Weights of a small transformer language model.
Size: 15 layers, width 192, 6 heads of 32, MLP 1536 tanh GELU, vocabulary 825, 11.4M parameters.
Architecture: rotary positions, no biases in attention or MLP, untied embeddings, attention and MLP in parallel.
Each number is 50 + 10 x the weight over its row's rms, rounded and kept within 0 to 99. Layers, rows and columns count from 0. The size before them is the row's rms in percent of the matrix's.

# down: layer 4 MLP down (transposed), 1536x192, rms 0.222, rows 691-708, columns 0-191
# up: layer 4 MLP up, 1536x192, rms 0.235, rows 692-709, columns 0-191
down691 102:50 41 48 52 43 37 45 43 32 43 43 50 41 67 53 53 41 47 71 65 48 52 44 40 50 42 40 34 38 48 50 56 43 46 52 56 59 65 37 56 64 38 49 59 61 41 41 54 42 37 57 53 55 44 41 47 58 45 35 60 54 40 49 44 49 60 44 42 56 47 34 58 58 39 63 48 72 52 58 58 49 46 45 40 65 49 54 54 54 38 51 38 36 37 43 56 65 66 54 59 62 63 41 69 57 43 41 54 58 43 49 49 51 63 54 34 48 55 51 67 35 62 47 40 49 34 55 60 15 55 54 61 55 50 59 43 55 50 53 42 39 39 42 74 40 62 26 37 52 67 63 57 61 58 58 36 55 46 56 48 44 48 52 28 45 63 60 60 60 55 55 65 64 68 40 46 60 46 43 60 54 54 36 35 64 41 53 45 65 35 51 58
up692 100:52 53 37 68 56 56 48 52 40 42 47 52 36 47 44 60 44 63 52 64 62 52 59 36 27 66 47 57 66 47 43 59 71 41 50 46 41 45 49 51 55 56 56 36 43 41 49 47 62 44 37 43 37 57 40 60 41 60 52 57 44 61 58 20 44 37 50 47 40 53 58 51 72 45 78 45 35 42 43 60 43 48 61 43 51 41 49 57 39 52 48 42 61 44 28 41 61 47 57 32 48 50 39 51 45 54 59 50 43 59 35 56 60 45 59 30 50 60 62 37 44 35 65 42 43 48 56 48 64 56 40 65 51 42 54 63 55 48 38 66 65 45 48 60 53 69 50 51 54 61 51 48 44 41 56 43 53 41 41 61 61 40 32 50 21 57 17 48 52 42 43 50 51 58 33 33 52 62 48 52 53 55 38 62 52 50 60 50 54 52 47 48
down692 102:54 43 48 32 45 37 46 57 37 46 48 47 58 61 48 56 35 41 61 38 37 56 45 39 55 48 43 53 65 52 48 57 64 59 52 64 36 27 52 54 38 43 39 43 39 60 29 60 52 74 67 68 56 41 45 32 47 55 60 55 53 39 59 47 51 53 58 37 54 51 57 54 32 51 57 56 47 35 48 60 33 56 39 56 66 44 62 56 33 46 60 64 47 30 49 38 48 52 39 37 57 48 52 49 62 57 49 46 49 56 57 52 59 45 74 56 40 36 57 72 55 23 32 52 38 43 61 40 47 53 51 55 63 58 33 35 53 66 43 46 58 52 76 60 65 60 49 57 53 35 48 58 61 47 63 40 52 43 53 40 30 37 36 49 45 56 42 58 47 54 54 49 51 50 39 50 56 53 53 57 39 47 58 44 58 30 54 54 57 60 50 36
up693 102:46 56 45 41 26 47 57 54 62 65 57 42 44 50 62 61 47 51 50 47 34 53 28 62 53 52 53 52 38 47 60 37 53 55 58 35 49 56 37 35 58 34 43 38 51 55 33 65 48 45 48 52 59 50 55 51 36 62 39 58 43 68 56 48 46 55 63 33 36 28 60 52 48 50 56 47 48 63 49 49 46 30 34 46 42 46 56 39 49 50 43 51 36 67 29 43 49 43 49 74 59 45 54 73 50 51 68 37 44 57 54 69 50 52 57 30 34 62 70 27 45 46 46 43 65 51 61 45 37 65 46 45 42 53 47 60 48 41 59 54 47 51 50 60 46 57 44 44 50 34 35 54 46 49 52 61 53 42 36 64 59 46 51 51 48 54 47 35 54 60 51 51 53 48 60 72 51 23 64 54 54 45 59 44 50 62 56 37 74 37 43 52
down693 113:41 51 44 60 42 65 42 50 61 62 44 53 45 54 55 62 54 57 52 47 37 53 54 60 69 45 55 55 29 59 71 61 54 41 35 45 46 42 61 62 66 51 62 40 63 65 68 50 34 55 52 31 72 62 69 42 44 58 36 70 63 51 53 39 50 48 44 34 30 47 72 45 64 48 56 63 42 54 60 63 55 37 49 48 47 35 47 63 40 67 63 37 49 68 41 53 56 30 43 57 46 51 51 42 63 63 61 34 47 50 47 60 44 57 68 34 67 43 49 48 48 54 42 52 64 67 47 47 40 62 42 56 58 46 62 41 62 56 63 37 44 47 38 39 67 46 43 60 50 61 56 52 42 54 38 51 50 48 48 56 41 39 49 40 60 55 40 38 37 52 40 39 48 48 44 67 33 36 57 43 45 48 56 50 46 59 42 48 39 47 63 55
up694 104:37 45 44 31 56 56 66 51 39 64 50 64 43 40 48 53 56 59 51 42 55 50 43 62 51 51 62 69 39 41 45 39 58 48 64 69 29 51 48 57 52 57 53 34 51 45 55 51 88 43 57 61 55 68 48 54 49 59 67 36 44 60 49 35 58 36 45 58 61 50 46 51 53 42 61 62 44 45 46 47 41 42 65 44 69 55 46 49 33 41 31 52 43 44 50 37 53 52 62 65 62 59 64 42 67 32 42 42 70 43 48 46 43 41 63 35 51 60 47 44 39 34 49 51 43 42 67 56 80 54 44 57 44 63 52 39 68 52 53 51 64 37 37 55 51 56 66 55 53 31 59 42 43 41 61 49 70 58 41 50 56 56 46 50 58 43 53 43 61 46 50 56 56 50 44 71 36 44 44 48 52 63 43 61 59 58 43 50 59 46 52 55
down694 106:60 40 41 62 70 51 51 62 57 49 61 40 43 65 49 39 48 38 40 24 53 46 69 38 58 45 39 72 42 57 39 40 55 68 55 52 41 48 66 49 48 62 53 36 48 63 54 38 65 48 66 43 52 57 38 68 61 39 34 71 49 51 59 34 38 37 50 48 47 64 42 51 37 55 52 46 53 37 37 68 57 41 39 48 63 55 65 50 41 43 42 58 47 68 55 53 45 53 54 50 46 54 56 70 48 53 61 54 52 53 42 40 76 60 53 41 48 62 45 52 39 53 57 58 52 44 55 26 55 44 55 48 38 53 43 40 60 35 46 50 25 48 39 44 52 40 54 45 60 43 46 37 53 47 62 44 66 51 44 32 52 48 59 53 43 65 65 37 50 44 32 67 48 46 61 33 58 54 58 55 47 47 47 42 40 39 46 56 49 53 63 68
up695 108:50 36 37 47 59 54 46 44 35 39 53 63 60 33 57 58 50 40 43 46 56 42 38 39 40 44 62 39 44 52 45 49 41 42 54 42 56 46 44 55 48 61 55 69 56 49 57 41 45 73 52 44 47 51 46 48 47 51 41 38 68 57 50 32 46 65 43 58 42 56 71 63 32 72 42 68 54 63 36 43 49 31 45 46 50 48 50 57 62 63 44 56 37 49 50 64 45 69 33 59 37 45 60 46 76 51 49 61 45 45 50 72 62 56 64 53 55 50 46 65 48 61 41 54 63 48 54 45 44 39 50 41 37 45 45 36 58 57 45 51 34 51 41 56 67 64 53 60 34 36 69 53 39 49 23 45 54 47 60 52 59 60 45 34 46 41 46 67 39 53 61 59 61 41 58 30 55 56 48 50 63 27 54 51 55 43 37 47 49 42 43 39
down695 106:75 41 60 42 63 60 49 61 60 43 48 59 51 59 55 29 52 57 44 45 43 45 52 42 62 60 53 46 38 53 68 51 60 46 50 66 55 32 38 28 47 35 33 50 69 41 33 52 55 63 38 52 54 80 70 54 24 51 54 38 41 34 49 47 66 54 56 45 42 50 61 49 54 41 50 54 43 41 71 64 41 51 55 41 61 51 39 37 48 51 38 39 31 41 58 38 38 33 45 59 57 74 55 44 43 47 30 43 52 74 53 49 37 44 51 48 59 48 46 46 54 37 60 54 66 56 51 48 49 43 49 39 53 57 45 35 56 43 48 46 28 49 57 45 51 57 49 47 52 57 40 51 45 47 61 64 60 51 42 59 53 41 40 35 30 42 57 50 47 42 44 56 50 62 47 61 47 60 44 71 43 45 57 45 46 49 38 57 62 41 57 50
up696 097:58 45 61 47 50 49 58 33 60 54 50 45 38 43 51 60 61 42 53 54 33 41 43 70 47 65 39 47 49 54 39 58 45 50 39 47 40 45 53 61 24 33 47 52 63 56 58 53 43 40 50 37 55 58 50 46 49 32 53 54 51 50 35 55 62 64 56 38 51 31 30 53 48 42 54 63 57 46 40 47 45 33 54 57 64 56 39 63 46 63 48 57 45 53 50 50 51 54 51 48 60 44 58 53 40 52 55 50 49 55 70 53 63 41 60 49 39 46 51 44 26 39 34 36 51 39 34 52 54 55 64 69 62 52 39 46 83 26 54 72 51 47 58 38 54 42 53 48 48 65 47 66 39 49 66 59 63 53 28 63 51 38 44 46 46 39 56 47 47 70 60 49 47 41 52 47 46 54 56 60 50 57 57 85 56 51 55 63 57 41 61 40
down696 094:38 48 63 53 52 38 65 46 55 41 57 47 44 47 57 21 44 62 43 49 51 58 47 51 47 45 56 48 70 61 51 61 45 34 53 61 62 58 33 52 41 48 45 45 65 47 34 50 60 66 46 41 64 54 66 66 57 41 62 35 47 51 49 51 42 48 61 60 55 65 44 49 61 27 46 56 44 41 48 64 48 41 38 47 69 46 75 51 60 49 66 48 52 59 40 37 62 52 55 60 28 50 59 46 48 54 27 50 46 52 47 59 63 45 56 47 61 56 35 36 47 49 36 44 60 51 37 40 42 67 60 47 56 56 60 43 35 37 44 55 44 61 60 47 58 48 42 45 59 50 62 42 65 72 55 65 46 30 46 63 44 51 54 40 40 46 49 69 64 58 42 68 60 53 40 48 63 56 38 31 53 45 47 42 45 38 51 31 58 45 50 67
up697 098:40 40 39 44 54 54 51 35 44 45 46 53 54 48 50 51 52 56 41 58 33 56 57 38 55 41 51 55 38 38 50 50 47 52 57 52 44 40 40 58 39 49 41 71 51 65 48 34 56 62 43 50 57 45 76 56 49 33 59 67 33 51 61 49 46 61 41 52 49 35 39 51 50 55 34 38 63 51 49 66 49 43 55 55 47 49 77 61 61 30 59 57 66 63 65 69 56 45 64 39 40 60 38 53 43 52 51 70 55 50 37 38 53 50 53 51 39 50 72 56 55 50 49 42 39 55 38 49 50 52 48 33 41 53 31 63 49 59 36 47 57 57 49 62 51 67 65 56 35 63 29 40 58 52 57 67 55 56 40 43 48 52 45 51 41 57 61 49 32 53 38 81 38 56 44 47 49 38 31 58 61 51 37 38 62 50 53 56 43 48 69 60
down697 091:62 52 67 35 53 54 43 55 45 42 53 36 50 49 53 44 43 47 55 61 71 53 50 42 65 61 60 52 43 57 62 53 48 69 44 49 51 51 50 48 42 70 66 70 52 51 53 54 49 33 65 55 46 69 24 54 51 58 43 17 60 48 40 56 50 42 46 41 55 57 61 45 31 54 50 58 51 51 57 41 48 47 50 43 52 61 37 42 63 69 54 41 29 48 47 37 54 50 50 52 63 50 47 32 43 34 36 47 58 50 51 58 42 50 47 63 57 48 53 56 60 41 56 45 58 53 43 37 63 56 55 46 60 48 70 39 44 50 72 67 40 65 62 35 45 28 51 43 62 34 54 50 47 43 36 36 41 43 60 54 49 34 36 63 54 49 54 56 58 59 54 36 51 43 53 53 59 64 79 45 37 45 54 77 51 58 40 60 49 45 56 43
up698 084:64 52 55 56 55 27 59 64 54 55 43 43 50 57 52 38 36 53 63 48 30 63 60 45 57 67 47 51 46 57 42 39 55 55 42 47 50 54 50 58 59 58 54 59 54 53 59 38 45 57 50 44 50 32 75 45 46 61 41 57 51 52 67 44 51 60 63 68 32 45 47 48 59 48 34 32 47 48 45 38 48 54 63 54 48 28 39 54 76 53 71 38 45 46 54 47 49 41 49 47 49 62 45 66 63 35 63 54 52 48 43 31 65 48 58 54 39 35 61 64 32 64 69 50 51 56 38 36 37 36 46 58 48 67 54 35 60 43 46 65 57 66 55 56 41 56 35 50 50 63 59 69 38 33 61 50 50 63 48 34 46 45 58 63 46 50 34 42 47 42 41 49 44 54 51 50 68 34 42 54 51 37 60 53 59 47 64 51 61 36 55 46
down698 094:47 55 45 41 60 62 53 41 53 41 42 37 48 64 50 59 56 60 52 65 59 46 56 65 29 49 29 51 31 56 53 65 39 46 54 44 43 70 44 49 61 42 46 56 50 53 42 62 67 50 61 44 48 43 48 64 51 51 46 50 69 47 37 36 54 69 53 63 53 67 47 55 25 39 64 41 59 50 46 57 51 66 46 46 40 48 53 55 56 69 42 58 57 56 45 45 64 51 58 39 61 47 46 68 62 52 50 48 60 45 35 42 40 41 58 68 49 40 36 56 60 62 40 57 61 41 52 48 54 42 49 39 57 45 37 61 49 52 47 67 38 68 57 66 63 54 73 53 40 34 46 50 38 26 61 44 51 65 78 52 54 71 47 39 70 46 58 38 50 63 50 47 45 63 61 60 33 36 49 57 48 50 41 51 53 45 45 52 50 48 40 57
up699 091:45 58 43 57 52 62 75 54 42 47 47 53 53 44 40 35 49 33 46 43 45 58 61 40 54 41 37 48 58 45 66 47 41 50 71 56 42 61 43 48 56 66 62 39 51 52 77 36 46 41 52 33 58 63 38 42 38 45 49 59 53 40 58 56 39 67 60 57 41 58 66 39 58 55 67 58 58 51 55 65 63 57 44 47 43 63 45 50 35 47 46 62 45 50 54 45 52 41 53 69 49 52 76 47 43 54 63 37 55 54 49 47 42 67 45 50 48 65 42 54 49 36 64 48 47 35 50 59 53 57 64 17 43 42 32 57 63 61 57 55 57 58 55 47 44 70 65 46 51 41 48 50 43 48 45 68 54 48 57 55 43 68 42 51 40 39 67 45 29 52 39 53 49 45 43 42 45 74 45 55 60 32 47 63 39 50 52 62 44 39 41 45
down699 096:52 53 42 44 59 41 60 32 37 59 68 57 45 38 50 39 33 64 57 52 54 49 46 34 49 45 46 48 42 37 48 45 65 57 46 42 61 54 48 41 55 53 64 49 54 47 50 48 33 67 56 49 32 44 52 35 56 38 63 54 61 65 55 48 59 59 55 41 58 36 50 52 58 41 32 48 45 74 69 51 60 60 60 34 32 40 62 78 44 66 41 61 68 32 50 51 56 50 48 28 38 42 59 52 41 53 50 56 35 58 58 47 46 53 46 49 50 62 56 60 65 52 53 43 48 47 41 57 56 65 68 62 44 54 35 61 46 49 56 37 56 50 57 38 65 53 53 46 59 57 52 48 63 38 54 45 56 45 48 47 65 49 48 56 55 53 51 60 56 48 25 43 39 47 49 36 51 15 42 55 51 60 32 61 38 47 50 57 52 65 31 64
up700 099:36 45 37 49 54 61 47 48 53 27 37 39 32 50 42 51 40 60 45 66 47 64 47 50 59 33 50 56 47 53 53 41 53 32 45 55 28 45 51 31 61 60 46 53 46 48 41 45 52 49 56 37 36 56 54 46 40 61 42 31 53 62 66 62 61 52 53 60 41 69 43 59 39 51 41 44 46 53 51 46 52 63 44 41 34 42 61 69 59 58 33 26 43 37 44 61 44 49 59 55 56 64 70 55 59 57 59 72 55 73 43 38 31 43 41 29 48 39 63 45 68 47 46 57 44 60 59 40 41 61 36 55 57 41 58 57 62 50 34 45 62 37 49 44 42 53 47 42 48 48 57 43 37 50 54 43 63 58 45 36 60 56 52 52 37 61 48 34 42 49 35 68 40 67 55 47 50 37 37 49 52 51 48 40 59 36 49 51 48 66 56 47
down700 102:52 53 45 52 40 26 41 55 66 61 37 51 59 52 55 44 52 61 52 17 43 40 42 53 43 62 47 42 56 40 38 53 45 53 52 49 58 52 54 65 57 39 39 55 54 50 80 49 48 71 60 45 63 41 56 60 65 39 53 68 45 46 32 57 28 40 40 28 49 47 38 58 54 32 44 62 56 47 44 63 61 59 50 50 48 42 50 53 57 53 69 64 43 42 40 24 59 52 40 42 40 39 50 33 47 50 44 49 49 36 58 48 55 49 56 43 62 44 62 57 30 56 66 38 56 52 41 53 63 50 44 38 37 71 46 39 49 42 64 48 53 52 44 43 59 45 53 51 50 37 35 51 61 58 61 57 36 48 54 63 35 45 36 52 46 44 53 60 53 62 64 37 60 42 38 43 40 48 59 52 56 43 49 68 24 55 36 51 44 46 52 42
up701 097:47 64 59 46 40 70 64 70 39 61 31 49 43 39 44 37 45 62 51 67 43 46 35 45 37 54 46 54 38 58 54 54 32 53 61 36 57 45 41 19 50 50 33 45 60 35 61 50 61 45 54 55 44 45 62 70 44 56 39 34 29 44 41 40 46 57 52 56 48 46 59 44 53 50 60 65 60 42 62 60 73 57 48 67 56 40 54 68 55 51 50 37 51 52 35 53 61 54 51 44 54 45 66 59 38 50 62 65 52 39 56 52 50 52 42 45 35 41 69 37 47 41 60 47 40 53 62 61 36 60 54 76 45 58 45 41 50 42 67 32 66 46 44 53 44 57 49 61 48 45 65 62 56 44 40 58 36 45 43 48 37 38 34 48 62 51 37 45 53 50 52 37 60 46 52 41 58 40 64 53 57 37 49 63 46 42 50 44 53 54 63 38
down701 096:63 63 51 54 61 35 43 36 48 51 68 46 65 52 50 74 58 68 57 54 65 57 61 39 69 62 67 45 45 32 37 42 70 46 45 57 56 48 58 75 40 35 52 39 33 49 51 48 59 45 53 31 55 41 54 46 59 49 47 49 57 43 64 61 54 53 57 54 41 48 46 43 39 62 66 34 48 77 36 62 55 35 62 62 57 50 49 55 45 54 55 62 43 54 65 52 48 44 40 67 36 42 30 45 37 54 55 48 51 53 42 37 47 43 44 58 44 37 41 43 71 47 59 45 65 55 43 53 56 61 50 39 43 47 67 57 51 47 54 59 59 51 37 55 60 43 56 47 44 61 50 25 44 64 52 32 55 57 55 50 67 63 68 47 45 37 48 54 47 52 58 50 42 60 44 38 46 63 46 55 37 51 48 42 43 47 44 62 62 39 40 70
up702 104:48 48 51 41 61 48 64 51 43 51 42 60 45 52 25 47 46 49 50 45 63 30 51 54 29 57 41 45 47 54 44 49 65 41 47 48 54 46 61 44 62 55 69 69 50 34 62 61 38 49 56 48 50 40 44 66 56 46 40 34 31 43 46 45 56 52 46 49 64 52 50 38 40 41 35 39 33 57 47 61 49 27 43 66 30 52 38 37 40 53 45 52 42 44 46 60 53 50 52 63 53 56 60 45 68 54 46 62 61 69 38 55 43 46 44 44 56 34 51 52 50 52 44 68 53 32 41 87 64 54 69 61 53 53 58 41 54 62 47 46 51 47 36 57 44 76 38 69 49 66 44 39 39 55 59 53 56 49 49 60 51 39 46 44 37 61 46 53 38 55 52 42 64 51 51 44 38 65 43 40 50 57 53 41 64 38 35 43 43 42 35 59
down702 089:43 45 63 57 45 56 46 50 56 42 52 57 65 34 54 56 50 57 48 65 46 48 57 53 56 39 40 54 43 59 72 53 55 50 57 51 45 41 59 55 51 25 35 39 33 71 33 47 62 36 64 52 31 73 35 49 69 53 49 49 49 46 64 49 42 46 62 46 47 37 41 49 57 58 58 46 57 64 59 53 54 82 53 31 60 52 52 52 50 58 58 42 76 55 63 57 44 65 53 36 32 29 30 57 54 49 47 47 51 37 44 44 58 41 59 58 46 45 45 42 47 53 52 51 32 63 45 22 41 48 39 50 61 48 41 67 52 36 51 47 48 60 42 49 55 39 62 41 57 58 52 55 45 53 50 49 54 48 54 56 44 73 51 45 58 41 65 52 63 48 50 58 48 47 36 59 57 40 54 63 41 48 58 68 27 61 63 52 39 52 61 47
up703 109:33 46 48 35 55 50 59 43 50 54 55 57 62 41 59 56 66 51 57 63 56 56 44 57 52 35 57 55 39 57 49 42 49 57 41 41 41 66 40 54 66 62 60 57 43 42 43 64 49 49 56 30 43 52 46 63 35 55 50 29 51 59 46 65 38 47 46 43 45 47 46 53 57 44 48 49 34 64 57 40 42 57 38 54 37 50 38 51 54 38 48 54 12 43 45 52 37 38 45 58 61 41 56 57 36 47 38 58 72 52 70 68 53 49 55 59 56 59 62 56 59 50 44 34 54 65 36 49 42 54 56 45 51 52 43 53 48 53 62 38 44 51 74 50 54 51 63 48 61 25 59 51 59 46 62 51 50 59 45 69 49 70 60 54 57 51 45 37 56 41 56 43 77 32 52 63 22 50 51 43 46 46 46 48 55 58 55 44 37 47 28 60
down703 112:57 49 44 39 45 38 66 37 48 68 62 55 56 38 47 50 65 41 53 57 53 60 57 52 58 51 42 61 42 53 41 36 56 63 52 67 51 45 45 55 68 58 36 39 67 52 43 47 58 43 54 61 56 47 50 57 41 62 33 58 37 43 41 43 47 38 65 65 55 56 46 30 56 52 49 44 51 47 44 53 54 41 47 42 47 41 56 44 44 48 43 47 19 56 55 39 47 47 40 49 56 56 35 67 48 75 51 42 36 62 55 48 37 41 62 48 51 57 31 52 40 37 51 49 61 47 38 53 57 47 63 53 54 52 31 51 51 54 73 52 38 67 47 49 44 43 51 65 42 40 63 45 76 60 61 34 65 58 40 63 54 60 53 55 41 60 53 34 40 59 30 62 71 47 38 54 65 46 45 34 58 53 65 51 70 45 67 46 58 59 60 39
up704 101:57 53 62 46 58 47 38 47 60 45 42 52 41 26 53 54 59 45 40 47 39 55 34 43 63 40 48 48 44 31 49 57 40 37 37 50 49 47 67 64 54 40 50 67 39 64 57 51 51 74 54 41 40 34 45 39 58 60 66 69 52 51 40 59 44 60 62 66 48 52 42 39 59 50 28 49 53 65 51 71 50 59 55 46 63 42 58 44 48 39 37 34 41 30 66 46 45 55 49 55 57 64 49 45 55 54 35 59 46 48 47 42 49 63 57 48 58 58 50 39 60 50 50 51 67 39 47 44 34 41 52 47 63 47 53 46 51 62 55 54 32 54 43 39 44 58 50 35 80 35 36 54 51 44 29 48 62 87 46 50 50 64 54 47 58 58 40 41 51 46 51 47 41 29 42 63 55 40 55 58 67 49 63 50 54 56 48 38 35 50 47 52
down704 105:63 60 58 46 52 42 44 49 61 37 40 50 49 39 49 33 55 51 31 47 50 59 58 38 59 49 50 60 59 63 76 51 52 57 56 41 60 43 52 49 46 48 38 53 41 47 52 57 54 31 63 34 38 48 34 53 50 58 54 60 40 36 67 46 56 60 46 49 41 40 49 47 38 51 48 33 56 35 62 63 44 55 50 38 59 49 51 48 54 70 62 63 65 48 47 75 56 52 61 35 66 46 38 63 50 61 60 36 44 64 63 48 65 38 60 46 50 52 42 69 68 49 52 47 43 38 60 57 41 40 71 47 51 52 64 51 59 59 49 50 50 38 46 44 37 28 40 28 58 35 42 63 46 62 64 48 54 71 56 39 59 43 53 33 51 34 44 48 66 50 64 45 31 47 45 44 51 42 41 54 58 44 47 49 62 63 39 73 44 54 45 49
up705 100:50 45 47 63 56 64 41 57 61 59 60 67 65 53 41 55 45 60 45 58 55 44 58 35 43 52 39 60 48 54 54 70 37 37 42 50 60 55 45 44 55 35 59 39 54 28 51 55 69 51 33 40 36 54 45 39 56 55 32 34 33 42 50 43 54 44 54 48 60 33 26 56 52 45 45 55 54 53 44 43 73 44 67 58 47 53 38 64 71 45 54 48 51 47 55 49 65 38 43 50 52 53 51 37 66 53 52 59 75 51 55 52 38 35 57 48 53 51 48 55 58 34 39 58 39 60 43 53 56 72 48 48 39 54 32 61 54 53 51 47 60 49 53 36 63 57 43 54 29 49 59 72 47 46 45 58 45 55 58 35 48 49 58 52 70 38 48 60 47 52 49 34 31 42 72 61 46 46 45 62 62 39 40 44 37 51 55 34 43 69 53 41
down705 105:58 42 47 59 53 46 43 47 47 47 45 51 55 49 61 59 40 35 65 68 44 54 54 55 50 52 41 56 54 30 47 65 52 41 61 54 54 41 29 55 44 33 54 38 68 50 57 38 46 53 44 49 40 43 59 53 50 51 59 56 47 32 71 46 47 54 67 56 45 40 50 68 53 45 48 56 58 53 38 36 50 39 51 51 74 38 48 38 61 49 67 46 44 43 41 57 51 60 48 39 62 66 56 57 67 49 53 43 61 58 54 38 68 52 44 53 48 44 66 61 41 54 43 46 37 28 51 35 68 51 57 54 51 68 52 52 58 45 65 45 38 57 46 50 41 59 49 43 34 39 59 46 57 41 59 52 75 54 64 46 38 46 43 28 49 46 61 59 53 69 62 56 48 47 47 64 71 46 61 58 70 31 47 41 57 46 30 43 54 76 54 65
up706 100:47 49 44 36 40 46 47 55 55 62 67 52 39 43 36 64 61 45 66 42 49 55 32 54 56 42 55 69 60 57 57 69 50 51 72 62 50 36 39 61 51 53 61 44 49 67 58 59 56 50 62 44 46 62 40 41 44 51 40 78 52 54 48 41 52 48 32 47 58 48 43 60 40 56 41 59 57 38 46 53 60 47 45 46 63 64 62 42 59 46 70 60 43 53 37 55 67 29 49 59 54 52 46 54 39 52 45 55 47 43 34 49 53 51 63 56 51 42 55 57 44 39 42 45 50 31 36 42 37 45 65 55 56 47 44 52 40 39 77 45 51 66 44 71 52 67 44 48 68 43 41 60 50 52 55 48 53 55 48 58 59 53 52 44 67 36 53 58 31 41 55 37 41 64 40 62 60 37 77 67 61 43 62 47 45 62 70 39 48 53 46 57
down706 097:55 53 54 51 30 43 44 30 46 52 56 50 35 35 38 25 51 50 44 39 61 39 59 68 61 40 45 49 40 55 53 69 47 49 41 53 37 40 59 53 39 43 32 50 43 52 48 38 37 49 38 36 42 78 50 55 36 31 60 53 52 50 63 63 60 39 56 59 50 50 61 63 60 67 46 53 55 47 46 51 52 55 62 51 64 44 62 61 35 46 45 39 49 40 42 46 49 48 48 55 63 61 39 30 61 48 34 36 42 53 44 47 52 51 47 51 56 46 59 31 40 51 50 50 54 71 45 51 57 31 47 39 35 41 50 49 60 43 58 50 61 39 43 44 45 38 45 48 59 58 41 24 51 50 49 37 57 56 56 41 51 52 48 40 64 38 49 23 38 59 39 59 49 55 33 70 51 53 46 48 50 41 58 45 31 44 49 72 70 60 54 48
up707 099:54 55 49 52 53 35 37 72 47 26 54 45 63 30 50 37 55 51 44 64 30 57 53 39 54 50 59 52 46 40 29 50 42 60 41 50 53 58 63 54 66 64 52 63 38 39 44 37 52 52 40 56 53 50 42 57 61 50 55 55 54 56 39 65 47 48 71 56 62 49 51 37 40 44 57 57 57 68 69 46 34 38 59 30 49 57 58 53 54 63 46 43 71 51 51 45 55 46 50 68 43 56 38 48 51 56 44 77 52 42 31 54 44 46 40 31 41 49 58 46 51 48 43 54 54 45 55 33 66 42 44 54 57 60 35 51 55 36 30 57 57 54 63 46 49 57 58 33 45 56 58 50 55 46 58 39 36 62 40 51 37 41 38 47 43 44 63 61 54 43 44 46 45 42 48 40 37 30 57 48 40 48 47 31 62 49 62 75 34 46 56 67
down707 101:46 33 61 55 58 48 57 38 44 62 47 61 47 73 37 44 35 75 40 45 51 48 47 44 44 43 42 38 58 45 70 49 60 34 56 55 36 64 41 40 56 47 36 67 55 43 58 51 52 47 48 40 38 34 54 48 50 47 52 48 53 64 46 52 45 64 40 44 31 32 35 51 46 50 42 65 61 59 27 55 57 56 49 57 41 52 34 69 60 40 39 55 57 43 38 46 44 52 46 33 50 54 52 56 37 50 57 43 41 46 57 54 45 45 57 56 62 72 65 56 71 49 46 46 56 51 47 49 42 61 77 53 56 40 63 52 46 26 60 48 64 44 53 36 49 47 50 49 30 67 41 63 36 64 49 60 51 58 43 59 55 42 40 59 58 49 50 54 50 36 56 54 36 41 58 46 62 64 43 51 50 24 48 59 42 43 50 38 61 37 69 52
up708 102:37 64 67 34 48 63 39 43 54 43 37 40 42 49 73 59 42 55 50 67 38 47 53 43 51 45 63 55 38 32 45 43 52 53 45 34 36 24 58 33 58 56 56 49 68 69 37 52 58 68 47 53 53 56 43 46 38 46 47 56 45 52 47 52 42 68 42 39 64 42 49 45 39 40 39 53 37 39 28 41 48 65 52 53 51 45 45 51 49 44 49 48 52 53 56 45 52 35 50 54 64 62 54 48 39 52 27 43 36 51 45 41 56 59 47 58 49 54 57 58 49 49 68 28 65 58 50 45 47 70 47 35 62 35 44 52 49 71 65 57 52 33 53 56 54 40 51 57 75 42 49 64 51 36 49 65 41 33 49 70 47 46 66 38 67 39 43 50 56 46 47 41 42 47 56 49 57 39 44 49 46 56 69 46 51 53 51 38 31 55 51 39
down708 109:53 49 44 50 40 44 67 44 41 57 56 34 34 55 47 46 58 52 54 49 40 60 62 69 52 63 53 64 60 49 57 54 59 60 56 41 41 58 57 47 53 70 57 53 44 59 56 54 67 51 66 53 54 61 53 51 52 69 62 64 35 51 47 55 53 71 53 55 55 51 79 55 59 55 65 51 46 49 44 48 57 44 71 50 69 47 28 47 44 46 51 54 58 38 57 43 33 49 65 55 56 38 43 47 58 69 39 39 50 56 55 55 61 33 53 42 39 57 59 58 39 60 51 43 42 45 49 44 60 40 44 47 45 42 57 41 49 49 30 42 30 40 41 36 46 30 39 53 56 65 60 49 40 40 37 41 50 68 65 53 49 39 47 71 38 44 60 44 33 46 46 67 64 52 65 75 46 52 48 63 63 70 46 47 46 42 41 56 49 40 46 37
up709 100:51 49 30 58 36 47 64 49 37 53 56 67 55 47 48 55 55 47 39 72 48 50 51 41 45 51 53 58 49 60 47 48 45 56 52 52 55 39 28 59 43 45 44 43 60 52 52 40 47 50 46 51 43 42 52 42 65 61 50 46 40 57 39 36 50 72 55 70 53 49 54 54 35 59 52 51 39 51 40 72 60 52 38 49 38 68 52 66 60 54 49 51 39 50 40 64 55 66 66 54 78 50 47 61 56 63 35 45 53 41 50 54 53 44 71 54 56 47 37 63 31 63 54 57 56 64 62 40 63 35 70 63 56 44 59 58 67 64 70 55 52 47 48 37 58 54 73 47 56 50 36 52 59 41 61 60 37 53 36 53 62 43 42 43 66 28 60 48 41 45 66 51 44 40 56 63 22 47 52 50 45 41 49 50 51 54 56 58 36 44 60 51